python train.py --n_layer=10 --n_head=3 --norm="rmsnorm" --rope_base=16600.0 --qk_norm=false --attn_scale=0.102 --parallel_block=true --init="uniform" --init_std_o=0.0 --beta1=0.95 --batch_tokens=131072 --steps=3536 --dataset="wikipedia_en"
Each number is 128 + 32 x the weight over its row's rms, rounded and kept within 0 to 255. Layers, rows and columns count from 0. Numbers have three digits each. The size before them is the row's rms in percent of the matrix's.

# o: layer 3 attention output (transposed), 288x192, rms 0.169, rows 276-287, columns 96-191
# v: layer 3 attention value, 288x192, rms 0.0804, rows 277-287, columns 96-191
# gate: layer 3 MLP gate, 512x192, rms 0.125, rows 0-38, columns 96-191
# up: layer 3 MLP up, 512x192, rms 0.126, rows 0-37, columns 96-191
# down: layer 3 MLP down (transposed), 512x192, rms 0.116, rows 0-37, columns 96-191
o276 092:118130095126129196153124141141155129183105147113116104099103116111105105110156153128115172099146168098140139127118119125156209178200129142164167127126131136109136111057083180089107101096158132113128138168150124158179142162097189090174160120156140187140105112201082106133135102128140142126
v277 096:104089168073101128098086120091121197050138174097141202186150043053159141131092137130171098142118140087156121083118119132110116090091129137129098081106121156150135166165082149107123083127095187156046138161133081167156092111125074167088118097094134108166118037095146098110161102153138126159
o277 100:129123116096109083125108117068069221065190142141191195162203109164167061119095078145138094115098126089127113180136126107093139081103113110119151145178066182131162073122121139118108087094172123159124110103108104119090146125163198157125109128133191161161116118161162159169142109181111112120
v278 083:095155148148153052141146131095121091185112093136192184105158123121066153103118159128137152140133155135129143204123098168149150162139108162139098142136117183090167125152146136164119069180126139094076073112171160179154142179189154142159142115133134143144165149077133137156169159179072112116
o278 095:086181171163168143146163078145112133138133124211038128109130072077146075141138094104129160126152171159128139106121135122150182163131044159154094079145155168078121172157160105140188123158118178119094145095127075131089094150150103125107176110127115108190146079122083167169150180141062097188
v279 095:114103146147131134147072142182079078104177159121081077129167113112110084131147121092102181105154166126109098138109127171109120161152128107097146131160128147145082030164117155170154160175202114101123124219156127104054102153146150102139072090146147104108138112088115148169124130168122099114
o279 097:168140178168127155133083136140129114154178122154052146121161124070116139090204164114101179133131140132160135182101171074084114111166124107132093078107161116131085114111118138123153148168151115117108173157104061122124096142100113125115152126094182072066116101137142186133140045096135130113
v280 084:099121144135123109078128070127119143217115135118068104121138143072146103103154136147154147130134125098129133135088166142149115130072215137052111134144065161134066145155176108136175160132216119117081095155121170148148212100139099125153123119125101129142166147109111122194170118153105144117
o280 094:117149157101129106111161157099141167189073150203115076070115154125182130170184133112093141115143066149132067127087144112156155090125178116093115166123120149117103102102185113144186146162172132171087146131153127155125105126128032127080128108144121092137190102121152115200130099188100090113
v281 090:114074111129170149111127099065101093157087162195205141137082119110142138167116129158163094121083151126225129145150160148143163100129096110122174098152122166087173106139126155199138170077074128092207096156126102108145146099086195166130182113173141070131112115115115167111132178129169156142
o281 093:123110105117171155138142084078138132109148121155139112125111095142109140128096184130163103088115115119154077188134129191128166125077129154163113108121112153141190104133147163193124128111106167101125107082121240169165074063138177125133131149183122118133088117132139180125197202165129189108
v282 083:132063112120101133187092089104132086123153096114141149186173149117073089166165144130090126129080123165108095161133123081140109124162137108181101102119127120163188183098096104098126138097122090129063099108187121156191125085183175124074141104140092145115069113121113124178189098163119071114
o282 100:171148108109091141151151059113132151140124141089164090080127209169107087156142149141145215119120130136138093141130093150098132122151152177147142134144086072181101087202107098135106202124165161144069106158159087148143130129162159112109090170138072146104133135091113144040183175141117069153
v283 086:152188098103072079161137128128101122160070136116165126108082132147117134085117181137117156061085140123156115110159136060123118110152114128100146101072160092123130160109070137137077131153106149096141082156165124108159128139125162116141163103124122165085127087132162132108158168137135157205
o283 093:073154156084084122144136093148126072157186122099139120133168120151094049142105077113118110153077136116148094119115046099182106085116104130072146074127151108091177185108101170127122105135155130061154145095126135182150160171126172116133157155080088115123141103133174118129118192143132128148
v284 096:156104117104109095177202089127151136079190148139136108123130140081153071155150100085129171180141164169164141116099114124126121158183131120100124112170160158149085117144071147145147125135107085165104080180163150128129118164125169113155094146112181168140135165123084118090138109164161149115
o284 100:201153163128064043172130065125147121152141123131098154181141094133153176150131187147084188103167155109133104178143187166116071183128125100105108101126167166138080127166117076127101121087149097135186096148145129160156079075124119147104137119093142133136122109162158111143158101138193125093
v285 093:182098129158129112081157163093101094139106158132206111183148205135063148118124152151112117130136075108079062132101081163086158101096114118148107149123121095118126101156152133149133131123120138094145082148191148131071100166119180139145140152159156118161141167107150118093133110192077124137
o285 090:153137118132137135104166080108107138141137166160115099197159148091111122060121110104156116135133132160190148131074181179117141148153085135113136084108155145118110097126200141123079161107160175116182170113199142091079106141093117149157218183152162109127177139114068143151117167133076150146
v286 094:097118083087097085138103193171152113079121177108133196101081175122185153133146110124145091139083129141125077144113093125125120121102094172096161098124136101178153084053129146130156147119142132087125157145115105117119139038151177152129100132114169133116157082115149189178112146121134129198
o286 095:097058132133169110167135143136154118110175139064111165149107068089116134126141057134159155143080107135096089163131126096118143174123136117099154099142155212108172070151093107122182150123107144087141127135088110132126148101086085127103165180161071108136167084129128187223099175082153136145
v287 090:201152153123114185076130169114138160124146164076095180134153110168136144128121112134168193185141103148122127113130169087149157100124154173127097075156131131172077138096107102110173140117098096095124196113090150057166145149160150065182165071178142115132177109126190184136149100142133099138
o287 096:161172152150106088134090173091116147153120141084115187114114099165080173135095120137118171131129109121121127157115175125092158194112152145184091161125122171117113172136150144141115141099080119086163166095141110059186136099176039100150160041146155133113105133067133166109111147156169128098
gate0 093:164106074106096075117166065136143134149099178114138139117091114092159150151110093114154050138178106111155125051142143091120139149137142108113093058092149125065136038153120159133096105127134105135126145129108087139140159163131107176076132127139126115117139102153126118122084085077173160135
up0 087:126189151123114107117105147079171073148105130138080114140162114152135193125100185133086105125149111142171151171128135078130188107058097159078135132110135138159095136195105123083149083048163111076133113105137157172066082091126179121086085148143048096103110146118138141194131127131105097117
down0 099:148121071080104128091174077178098134118116136099095138138117136124184109156166106126150133134099120119162104078168145102179087166148153113178107102125106113088157090142135138157145124181096143189122114099107108152224213113121069142125122152159122104110163131134161120085093128115105152124
gate1 099:166047125162074101138172152132071161128109139143103090154118120054098157042113115175135164195123168174117091130184129104121152097158075134156143169115150104095131175170089192080080114075136129148134125133112117155122154124124132142070098147122131127110140080112161112132118105163192092087
up1 094:118069065154115079121150147121108134070170138132102088113145180103097157063118126190143199211109177120110121154138108125168159137131123084148158157108104125095168114129122154139117115108149157128101181169106083144123158116102113121124096165078093137139087074093139096075128103135144124120
down1 099:130130140110121090094134132134097100074116058084098125079125131130162169182130079121184140068100154090106108103095140157157110121147101137133128156104128119107122086150134139160187120098110177100101043094118079167120145109087133116183144138125082165090112144167114137155167188134121123165
gate2 098:171106164120165075120109112177185125128140137088124145158084150101106077111153047097129157188160134124141128075084174130135111228102153127151148123130120110085166129127132103139222177085169130173141125140128190147123142166132055143079185052132088099103095202098080147137093166093168080120
up2 102:066095075085149157170128136085143127161197144173174128147142084120135153113139117129148109102109105103150106111157103166170159105147089117140158086112164175127066089106130122187109098194164140083142117107123117146131130075123178159174107146164146113116135096147132123155164183152041104149
down2 090:124171044161141120116121107153078178122109138104106143141075162135114112079157148202145156136129132146120188090102122165094180158177157095118216167126164145155163169167151115088124139082144078117100061175145113165124146192093109162146135076122167132088172148132170140160120073146165152130
gate3 102:130096076117121126107116130119104115124148168213176130154160127152181141109131131139148108168083137115114057145088148178086168106127111152212118123131158157146107146189123154110103121135128141221044173082166202146096132114180146070087144163063196109069094140133112133071143114156114195107
up3 107:075158094136151131178135152108103193147110078140101127173135167093072119099153123104114130133128129163133138179148153117133158138171098125186141158097077127152088109148158148132126090092186179074100163131106114106118167112159173108101110108115107105151115112113155109173198122092209105072
down3 108:173137140099049145175105141137187115124121085204174141065108121158120140024104160140110101095090122094178125145174172156135141055140086062145127132127138128158133151103041129163128146117135087091144075092114152129184117109105152143115085114107156127110131167106110122143091091068128126070
gate4 090:094114157103168168122158100196123195128202143130179094134139083134100084104127151111130138128127109119164111110168137138150119106146151112106164162083080088139121115085178126163145125133132126148040095087103222120121140111147180075135111095082121125123058142090090089130172191133126054101
up4 096:130177106131115139088162151167158174185153169098144144177108099115163117122113095096213109173111110100193123134173141084147116120099179133138060122104083145163078177171151098157115123106076086112135164147150186130145128083078182148129086065173135103154177138118106084100112155213087093148
down4 095:112152085134119076155018070108134111134143132188097153085175162113138157118149120156104167180132056074112089099092120167109097146172075058184120127086126131104176099122136119086141119166169160134130104103196125090108141124168105155155185190116173129108129146148122127071203107109119197155
gate5 106:102193157094128138123155126103166113145088158151121082176175167121110140112105127067135125119098127129171045170150137103134111117107117121098118172124172147070098116103195096159104172112129052076158142100106094135139170140122084152083139115153145110132184081095082153100096139162080113159
up5 106:079157103136095098147135162106108135133175171064101142176093117091099137125086162108116157078136152134144143115147147058073123112145117102106139058154125130163105155105158100123073088102108110190125149093125118167115112175114132045236098060143149132171132107101134129105111143151121153132
down5 103:099108088145116117141113079116149114165096127169102153063111088170122062128177141124149133132178149161107138089122091084145110162135074122141131081143082134140170136140105153142129048187138139122153117149115110086181107108150222126033089067097151131110141145185186080126132109091152150100
gate6 100:085115097128125124113113164126146111092144109150136095166140068073051162113097116140160132073074106130102125177122119137165119115131086114163119054182128123085137154104141157065105069157139106137083055123163118143086104147186069117087147169131126128112093088106154180099146130033136116107
up6 093:152096139118120131073093154061182091092197129131127103145140071130109129120098155149120132067085128190149164135106099160162120077098086150079086098136157080101150154168111156122125081138191102149073096093142066163144073099159127183148121082111165138117100125081099095083170126062140063048
down6 102:164184135138141140133125063110088123106165130126141090115150089110159144158152093105178135076095128123131126120116166162158111119151088098068153136136111193124146117138165137144171145093059188138103136160091194093177104151113093093099177160174103075156090146183075199208148101129126164125
gate7 096:178146169118085092129130113155123138138142097208143090146125122105133102117149174144106143211148111101083130130141108109169178065141140069075091124166140150062072135121098160089134036093050136126124125120207108092098130085164168137118168096109088174136188123145107119180103127109189117101
up7 097:112137096137076137178147130095078133137144135191168085180131127155164121147135091088155143120152113180162072144131106196114109073116076161186146095088152114137102117116097139135143132135083170159164139148118183168109170185151105142151099123173129153164114105089132129088108038167095155117
down7 098:165121142147136134090171059132129135148079154102119167086131108202145166178092134154106166152112107133132123186119105144156090129193168118140121152141131109165155118160097142047137140135157094144191080140181144098126128128134148107074126134099140090089167173136196131121126143134151134091
gate8 102:119104113157130114132103135148109116158149177165158180124114149145159131089106133070127147139144119113131044154104131136079083104158100076178089146147164097115172203148109126136152057089135146112091101079075060139097154128116129125140143090119124203086120079131068161123092166089109123092
up8 111:137161179119176154121155186150081134125139100132120072141121165103062132082046107169113116121144122103092167144134185075066144107125136111163151094180087108130110105137112144081112158080173137126077167112188128090123101131138134133168068099215092087172146153120142093115114112104192182127
down8 098:156143119149114101164107154111142143083166080150095098067125133135111155074165070119112111182155137163102134147122103086139110121161126133167142124148133116181102093170111123141161104141088142110106081105132125102148118110123174132043134131113172106148098061125110143176136141121124118135
gate9 104:124080131147180152134149127185148133076087166114123152111157057122071140131135104110077115186147110178084158155121175111121133071105109175150127114100153177162135105162136203084150113095054135185130160132041156141138142131141157083129086097141141141133226110083103113125126093137087174110
up9 103:147191164111087165144132089097107134131113090178201206090148174100162092132103125166156099132159172152079114157176127100178139117146180108160104138096114126146088063091129096102105155075174182144115137149185144129090146118102126100112190167108178126163087053071153149111117110187107155141
down9 112:173106110096137162078083147141146144138141163137180105091187123100085128104106128098128115093175097130144192129116106169161148114127113145133141141155188154086088104155124136179092128131117152190105130106087187117139137095195132080130147131121120185133118169119133109126103132123113148109
gate10 100:144197134149139101114173124115053090148118115096123098165174113182118140055101086104139122106092139105190156123147104153107145093113103128108150150089085151105173081115152130089143133153190115095127065158186108143133129093161140148166127143149130183173134119143208124139130190117190100116
up10 097:092098149174120105130151118097118073162079151093077137081098126089088142122187078124073118087132122164100126179134091144166121155148121176142123042144176143110163086163112116119094156111132123119142101163082095127162094101150118079099150132102161090178109120122127129141134137157077082162
down10 103:131132050143099086190171162112126134131142135140115101059091120114156156092126163156132123087161153092090087127144117135135071108133136164126107133130152165075179138093135128113120069204110115083137141099157107176161184095081195052072146151090142194208140124127171079112177115125079102160
gate11 102:157184131137145137129141126092168115151140157083105125124120130104101168112167132120143031136183165124101063147172145097146163092115105105115130181108174142117160088124110109159132102086148135132106134107095147129156067101167147224104131182125118116150159118152105152138159102169166118093
up11 096:135134201099183054118125168123119143143152146083125150076168099098084105159203132134103089115164162097142166095134090146131131099134110129071143090126077169125109079084083104114136111128171120087050130174113128146181191129146116139150121063127107131122151168113101128123133132093108157153
down11 101:110108072161124094149097164117175108166091138207125094135125160200136134174132102076177126140076134091150137098092142137121134116207124125164137110125135162141099143100151162114095109168126088137137139077178078116136158129111099086088101138146110101129140141132198127115129059143121120090
gate12 103:175137116083143164134087094179101129125130082141072139145137161159132084056149149147108190100095136147076152118160114128038131118151152133206167196119125163166128100122106136111175153098129143117098174087103139155140113136154111101066087173131200100189113113123100180141181135142131140159
up12 113:137140138111100170129131115114109172128120164163131077127091167132156100113157097146123165067090108117089146118106085052115166170062236082166101114112126128112165069130170161147094166077121103065114133115072110130142121174132142144162122160090213083125173163150107164174153136160119131140
down12 097:110057114168148110143122119176128145118164096118057167108079128169074067141130093099139104135107088171174105101159146113158039132111126163127129104102090136130123105146090133154101103121088166115186144066147098106094107138157150158176119092137061154112088063090119120126122088083107060099
gate13 092:169082082181112156154139098214087089113182150162115122123120126110038088111132099129096103175118118078080120127131156120089108159095092110096120126161105073092148159119145180088132101140099107165176109128105168121139075122095137159104149126161091122141119102129115172112121144091132104114
up13 092:047124148146088090122141144116140148150103149157136177149088109147210159160153129109136189128116123192188157140126146195145137148149182187149125167087140240166087097089151097166151114162094129162126105116145114130154187079137129136091172124124137159168135154174159168150133125170144121150
down13 090:131171077086136134132117125139146110097151091206134134151120133143139140123093090114122141101090117169067141098177173127129122186124114094081133152114192073175146136119136139100119118145146093166078104130142125115115161147190158156168137119150109148122133118153126199114134113149100134092
gate14 094:086129199139173088145138170196063175160164116116173130110079165162151140101164118158133174116122104097159142117118133172106079155127109110085158115127149126158133174082154109121192167153111145139152130118166132154187106156124112171146105153116164142203099175136110167162131128078138061108
up14 098:149135161150095121096123060022131060085128099128121099160179121173136126161133097066139105099131113119116138157119126104099143119098136135103154163136089109109152068166118142124153099089128101180105140096073136124128146070118159082145089065139090108115115130152178168126100147147147150200
down14 094:076137123111147091102121135183122173172117112128151168142081100101143139103123157162125200154139143167170143163162119163170163194103103129097151111167120107173133161171127148128082127131102151066172146121155141093142081170132140208169121195164115102145168146133063105142208139099074079075
gate15 112:188124114141134122121095103095110124153093141129111094131155174151214156104132112068108092150116142122124158145126136100183133141163091096131135117125087116090020191132084095100085113150181114096129077122057103164140081144196142096155088156146122052191195089112126131126082083090091153141
up15 103:133059159103134128155163065090096084150123101117139144110141111193120129112149157131124152104089136138178121108118128105116110081155071174124168119103132150096197116143149088112177125155153212089173101133093046094073107099146138118089130170116108190132093140131166100139140159081124138131
down15 099:146165083182132094153109121101110124061131125157133116102161157120115147150106084139132050160130111099124150099107130148172175115125151051140119142145154096120114157097108121126096116140183066153055144126159135178130104187086126100105111091167169103116157218134109145086139129150126139106
gate16 097:108106112115184129178102133102136140157167159084098119118175085079065144132183173123155104186119122038133138143139184098125155161135151117128184098170091090130098089112127124083161109118088144158102202103144118149161177152124172155135143102201145146142118141097142053157123125110130113147
up16 100:109201130071095130112096115162122160139161116143131172152146149170155057114095166118140076088117153125110112110177127142102103134097098140163123122130165129127106174152145170127122181134078136043156134114090183069111137093096135171089118089094145069123151113150140170166148142184089172131
down16 090:136090162144169164171146114151075120087110101154145107123067087110136167175174130122103131097126102114146143176138123220133127066183128101128110155132154125135114092138090099051117112141153093104121108137121109157089150179134152135155125111123089129142140079104090096119144181141129124156
gate17 106:130170079150193150072164145167124074113148135127173142127074097123136126122090085173180123186141130147123054107156134133192124141134112161157147118119159176106094139071110106096136110062059133130140128103157118114094154119118116051168101180157079114111090124154138125147133094112121155080
up17 100:105126134181134156090168112142092108142116140150065100099123127139125188173111100072144126129144104123110163122065163117109080115111109108200115117155129151099216106084161161138093190132139096140108189065136122120156098189142105153096059094104185132118167112067136158176123077079084070149
down17 099:105085116122095088165117122118150133100078145140157142134146175157158119115094153151066142100070112095196143114152145153115110113148147192097119212062125150166159141129158113071120135131119070128119105123080158133089192076119184110128127076107097135143112133102153112113131158136139179126
gate18 107:159078154145101092129126156116130147162144099127153072169088170135066147167091101088173127088086095138141140178042066161140095108106142107115152153094134158109110178155091156124117141167116098102098127108191122131082147097160080121178076102073128163110096152127174146150124054143116134115
up18 108:134149138141174143140130148112102132145146143112125130096158084113136153133132074127129101110151191119131091097142139152019112066125090084183146094140132123143093143109114108130126153072089162129139153080083099142136161129130129121119142108114142105158114113089102137107154090160096209111
down18 104:113090081141173087105169109129100136169153114111132126169112185148153109133100090196118122145145138179098111129153152071165152113111178134143107142127150173093124137104146116111186182130141125124132111180120164219070162135108129146135133141135137110152158087180130087188169107104127065120
gate19 103:157118241107138090079127096173142099096165182076109121091134143156113171090085090107188103137153160099151138192135094142150173156157146198160144137143134073107141149105105179101093121142191102152158172132117167152114152139142150141165099156134126210170114113186145124115076122107119142153
up19 102:122140148101070136131148095166123066104169092121108106079128188127147087098118146099165094203141105111119164184094104121126155092164203181146082094157104119145195116128115163093103104123135061156123073156126169087070104146128156204100118128171114173114127163187111120143070126128123116125
down19 099:162114110105131131094134148120082182165187170148156170136143091213089054091178122144103145095135116142112089156198150154115098190067106075094151167106113113195157171154138104148133131128139111130122111120162138123162143049120147136136139132078129103137106047124127124131162130098109126100
gate20 104:102152162064098114153112151114122141159194071235118090046169162206139139147117165173088089140107153174112155061181081164126093168100114095118160165159178107144131104093109143101122104113129195099159183201118098138157130148151123117126133189146141157143074130137143145137174181138164148187
up20 101:122140083075142178185157137139121177190145127122072136142134140137157110086101132129072098150163125113135166152148140167114136194097157145107172107156137087099174143188161124154146101103154090100126089155108162091102141137085149159110173152065083158116152123125084141145113134052122108146
down20 097:167115075223210148163124127117125153134091182088156171162121109093156161096139115124119133106079101081127144130046120081139113121126149133131124141071073167109148162161119123121067169126098176143076137069107141124138149125066137167108120123057078160106183111132124093100158150129101091131
gate21 090:144122081080105138098142137138078147125105076150131100163156154161109079187107107134122125157139113099171068161153145153124157142129126113139141105152092130141132164113062150161134113111148089155112179182110112170089145103099124143134149093061122091123094165152155211164100161082095152125
up21 083:154112052118181166165126159133163143182153130108106105098065113147170170099139121121154189112108163123168158068104173092161083107154135145170081139091178126155128141119179079151147140152128091128176120141094100117201132118152132144099156066126128146102152076099110129091138129119102128136
down21 096:118191142143080151093131215163167116201132151141119181108182165171110168115092170142169127135119131122161129132124104135101123164126140103067134074081122123130163187129178157142169105182155111076187150130147119129182103103148120103105106139131129149155084173139145101106147130147162139119
gate22 095:125088110134168155102108167090150147167160089137147128148186131115095100097120126070065095191134152099127047174096180148109146131083166161113098146144148116078118153129133180196190117090130183111127106160149101148140142140105138177107098098143087131151125079104062104108083131149126122172
up22 098:144086124110114107103147171122162128087158087141140108184172092097144105091139078104149148129118132204135079105078083143115071105166194135144097159182124132145104132133150126172145130106176111110104121099142141161157175172123105092141149056111181131155103151127083157154142086178161104199
down22 091:105139169159181125135180085127141109166124177093134126097100130164144124149132118061106146127104131068137216123113163110176139152121092153176105133087117103118137114100040138140112144128095142099122142128099194076128082086110129157142112207097145109110096111166178087114123118103132105108
gate23 098:121150120152114104098111120157160116132124043195111108144165106108197139115116138150092125157131077128141163154151107122167087200137121156125146121130160183142123076170125171107113088173115111161151078090122134078157113110153159139128204123124116168162134188124171037117132135166094125132
up23 107:139105162107119068137164117118120141107157103103151100151167060069154151037179105133124142182121128152167111133151134135146153116169131172155122090166103112110105177211138167134175153141121075171110087160088157151145142099186185148147144028132152122152174157128081101134169078068125117141
down23 100:115161088095129103114104143119109172109133166109171172155089137154130084130147215124163121121143125107102109154149095094138129166122126178124167152092110140119205158147130094086090115086111074140100122104140161164136165143118098123146115120087126062131111133104191171101185125230129152106
gate24 098:116140153112154160108190110146158138073114149126169139137159084143100173160102143138143098135133142155208094067135098065125154174148127112137171124105128117099129096114097164152079120162098134198159134149122108126198133118146068119155165112099168119119208060122116126187203104111125148136
up24 092:083123109141151117125105093125082083148141139192131127146133158097088130065086134139117148176172137133101146141093107130107117067146069160129143133104180151212130125176100095112144116114094149149141171150096088141121175089186175106139126167112105113129144181183141135096092158182120124122
down24 102:151112169118154151063133115090146165092054153063172123126133127158131123084156119167105129097177106177142091063139164110182128120145126112102163120126068096084149121165133156136131148182142094092144111169122173178143116090103106096102179133074157157104122104107126184127135110135118101160
gate25 096:135103144178113123145069134110110056112176092120134111046148093166122135064138136074132131143125194145141131103116097161060104082105116111121104082151073173146124150138149178150171103089112134094169126112121111099086087109133167119134161159084124121096114133095153169092137133127144089103
up25 089:122094107156172141127100125152088140180180146105068124101142087126105158086085138105184125154128146118174063157113097160110068148108018151163147062088073156154142122143124176147133132107113099132113158105160073110078071100098176122123136179067120155117131176134137075144127121124110103133
down25 083:076116146097139115088108147142165134139048115163119142164023105121076093112130087116178181113115074102108151095102089122175174137094146102145093172146163063122103119129168106128114099097127177129110064144165155132098158099140119124101160107170126131134173094077098072124157104133162193148
gate26 104:165134081143144108146175151105136171133185158119120177111170122147098076128064085135162101188127152135088144136122130172124103091097120137143103119057122086155147093134095210153138075145056084137137119089125136140113135105189115088109091127077128059191149120119171097141084132159132095106
up26 099:146098123132048094096172146147125134087128150133106125118141120089086118111065077112130078169138155110083176149149192124086162087081092150135127097104077093101147130138134134158116086137131121117146147119142141166132158082099143098129113098110075103170184125172138182128107091177123129117
down26 100:151120178101139108169104110067139085113116093108107129108176150162127133153125105113110160121101142104157181113122148153117154158098061130145090171164152104103121074135128119139103173159133209181127081109141086068118136101112088140113162158117090133148053113111126145145094121102094122172
gate27 100:111162101151147148097138146143148072145104091117115106120146067091126139141177119152105110126111124115158102101191115107104135100132093153170054141112126104171122205066161156168156090108154141123092113115126176138084126148182107104065083138116157136130172110116138124116151151168154086107
up27 098:078078154089155135113132081138148118105123136124137109100113155147102154150101157145165070159094094104098124185103124145164101171107156147129068186098129106139154122212110168140170179100130146069100163092163110128128131118115135074168146119198151075157152119126167081124101116106118146070
down27 095:136137137142100046116139173186123070101127139106107137037137116118173126115092187151115187120122119153113157132117118137164139137092140123117183139170193104175097104103126152152099112098085158096127122164110168105106094156170180126124086128103146119083122175143100165107098097134129144143
gate28 098:064179144087127185106139146098080140114112068124086117118122114095149185143096138114135069134132147096123107143097139080109154095126123184174161134134095156113130080174078114119152166117076149130075106138203131162128174158165118133178093111106142160154147091160177220112140115119149144093
up28 099:136095117125160109177133117153145084128113095091150120133083107167121080114175084140128163092152107102089124105118109154151148091123073076146117144091203144150117154155194099131122139154119084133141106118145096063143102154177100126215154139137077136119086147116148162165130141187077073116
down28 106:166127160101087169167135140029080117091109070090191115080140101125153156136096141118133110118135179155136124172138204104072150213091110143161149164146118141174105188183059174131154092101097123109120137114156149136081153117184176170143123145148128147153127094108108167119102122157105143134
gate29 099:146110141080155157115137103143098161090196151112128139103112082143114136176129174196134149079106140143118137155160151090111128156169109168155060112164149039108106185122135155165166165115169142106185129151105086131099116164146085168140133119084124119125162112187147105102135123101124130119
up29 103:137072151093124138148143146146146124099129115123129126101159140130101121173134132205119078129107099106169080087123142112149109098102139136120150131147087179121128182114076122160144196143108086134097102066106079188078137082181214174111152118127185120116142156164148158172204121115126137102
down29 097:145138094154126088146115087140085212115151143217053101145161091116088174121140127173119180109148146121067141170101110072166115199162151117164098170144191108139133134164138140119102140144181135130106185216100154108138160127077093175122139148088154114140108105153105121109141115158107143198
gate30 104:145154112045132147110104113070126099161182133116108102108127121112090123134122131166125140130123125111134171108095157096118122111163151145141141127123169075063164089073168147153101159070125164140073063186151106151150095143142117116146114060109152156103101134140138117101149180093090129158
up30 103:140130130148156146151092146162122160085062092137152132153086143135164159167094098154100091123113084112130090191151140113174182149112108088122153143106102160154131168155091135173196117155161120151176155091130127112092121165071208130079111194149095129137157119111126152138101070133172136132
down30 101:180149099114099149137139111169130164147187179077143102152111110156100151118173113158131151148137104146127135123101126163108162082134119162073125148116178121121156134180127154183082115063172135123064130116139119171138131119144097118092141167123122133113113110128132132071143148125086129138
gate31 098:149123095155144126129174125138090130145090127099100162158145198090153122111112090134190140095079114093113122103142099085140160082115104125136136095164151055120186123125100157178131110156081156173117128118206144117071151212134114160116171147136116170143148118162168160095134196127117138161
up31 096:102123094149121119147149136212136136150107170112105095177126158074152100121099080147120131105161133116141135115098097166181170140168128101152097151131121022167178089140131142141192105177095116101137143143152086115143133145127111163092089147191142130117192130168092208129176193116077161129
down31 108:096131134166114129156120186166139078118114074153122123164229087119130149125142094141134130130148108151178200112176124187126121104109119159115173114153124100094142156103103077150123153162166166114180181113143113070092128162112121185140131129108104166140134099126074094155213140134160122128
gate32 106:099134131073145139145131105160108073093172122119072093139132227133117172135117174105102140124093098117112069159092110061153141113159130137153161159050145099078111090133094113129102097119137136134117106093048113178141090174125103119112170158130146119169089082181132104079122130165159137105
up32 108:095170129086136132117180149132151154164194143135095149153113123133129143144127093118179107128111107133165187102108181149158088124123160136125121138200076136094122125129137125082120134114142103149127120161104091089159192101104119163164152097102124130179098102132147111184142075165093123194
down32 105:106109139151100144151143116116138146164115122136157143109088121134099111118193120124082122117110096156160119145135130145084065128133018134125153119079126171132066118157053153205154115135108095128145111103141116151135103070132180167064134162119107104119099095145101153179128125067121117140
gate33 095:155129169145100113085126138114146166174148149120141122121187122133144116116130117080093147140150196126077162143124097076124138115154146046183128141119124111181090117121161148183155088157105187125088170133140086153134140136114108169165117168133145179153163129110128089148158133173131100069
up33 098:150097102100114104126139083212075097105144091116159130142118175130113148104159087159205139137116068155122115144149136146123141110140111189062143139136125134112133143151134123082100191124117152146130092178139142128121105122103122064128158127094133069143121123154145165067124147151110076152
down33 098:114141145153118057197112170155122177137128127153069192104163116101169131137121060185164137117180169112080104175143093112104140094106095102099135157191123119105140107114131107168129143150080134082154117124151124080138121162169121098112134145155113138098129106103124087157112151200146149120
gate34 100:132054088133144116160115108108104125138181163142132103072107050090141139117132115126199146158081193085097143122099131140127098116135119131128115217201139159152114128156177141089117163137154084151090111131165074179144154124104168172080146060075176165134126085133121098006183136090144115124
up34 095:125094126172122055147092130102098130146157104085105118067141096072147141121143099113130165111132101128092104129119152219067188151117141132125150116095127134142168087104160106154132162146137172119133114104145127164107104131180105138106077112083086173181107149123150140033167102106136142081
down34 094:102186068094134201126184047118137137163142152112112149119090093116187113139081082162143156133161203141115126138130156109096075181087137145161184158176142103133118181118154157078132123157117098167151120162158118094116095130113069111155119131174104174094175112114148115052133133141039112119
gate35 098:183119117085087160147171122101121136137099185137062131130089104155113102208117145103119152230107103048054184113144090103138075139135104159191102141158088073120132136136121129095141092144093098130089074145104096114074111111129167104113130114097109111105112141185091139151170116171106109114
up35 100:168116156092071166130091062106189200141123178127139122091120114089106147202166144117117136151212176128112191154142152136152129128144068145154119105095066135115113146113162100087112127137092096109141094143164101118085125111193137158073113065113147094154158086128095116125106112210159074108
down35 101:124160180131068093127144159171118133106172095148133119173118102085165158095176079114078107097115098094140094140150141100088161144143142052130153100100113153158143116153134196122111123117152148154118161076134156168127048124063126109143184133100139121176153103093185166158119162147136090123
gate36 089:156080092142124131136136106110126133118085132159093110138158186197176131111187084129122138110132044161140129095144110149144196145115144085168116164094071095138122149184185105131083157112152168101116078104132147135071096164136142151067134119151164166083050109079065137111090134116109112162
up36 091:140160122056129138087065101083108181186122181137114133118141088127170131094096176108141110141088128133148139152128143114131095101115119158131124092125134130122098161118089111196112143089117085161125121154137145134134155130136108099177116169170113093110152113173175132136129117104143111122
down36 093:154119156188059141096100148196128092099142111156143146129084125139096043129188073120166173187160129131098161075140130152143169139131175125158169173188120107165085130207155153127084112132165167141144104186130148129062099113122080137104121098121108141129123089130104123138136168189147132153
gate37 103:137129131135077111131150208141154174111189114121133193106079125132167131106164161131097143156134099153107129118141040156141080144163129109101122094152095087139136066184103098114118085175116084177142036093135109131109168183132132095218105101125110096184128109088121173129154158143116094129
up37 099:100150086153162094115143121124113078176108140100181104142172123104119118144115102091166087163139162051115085127127145076105148125141128160156131087192134159091099073090120147180143183188164130149192123139180151120104118148193113100095104156100102146173111133128115122133056116073118140116
down37 099:119146084140152113097160141127132176170158117132155146116114172164127077148088127169174078112136159175176114116146144141109137170087161105143149188121114139143194185119114120151141112140115117073124161137092081172127090181120158108144179181175095104116220077165134099101108118126096141087
gate38 107:114056092109116093150192150105097133127144122187058123112115119124151157198142145134125176121150125157143125117155128081111122108123167118195148119097091127151102160155122160135088109140114155125077213185103117120109063105173138154138167082089135139117114110147123068113072086144089149166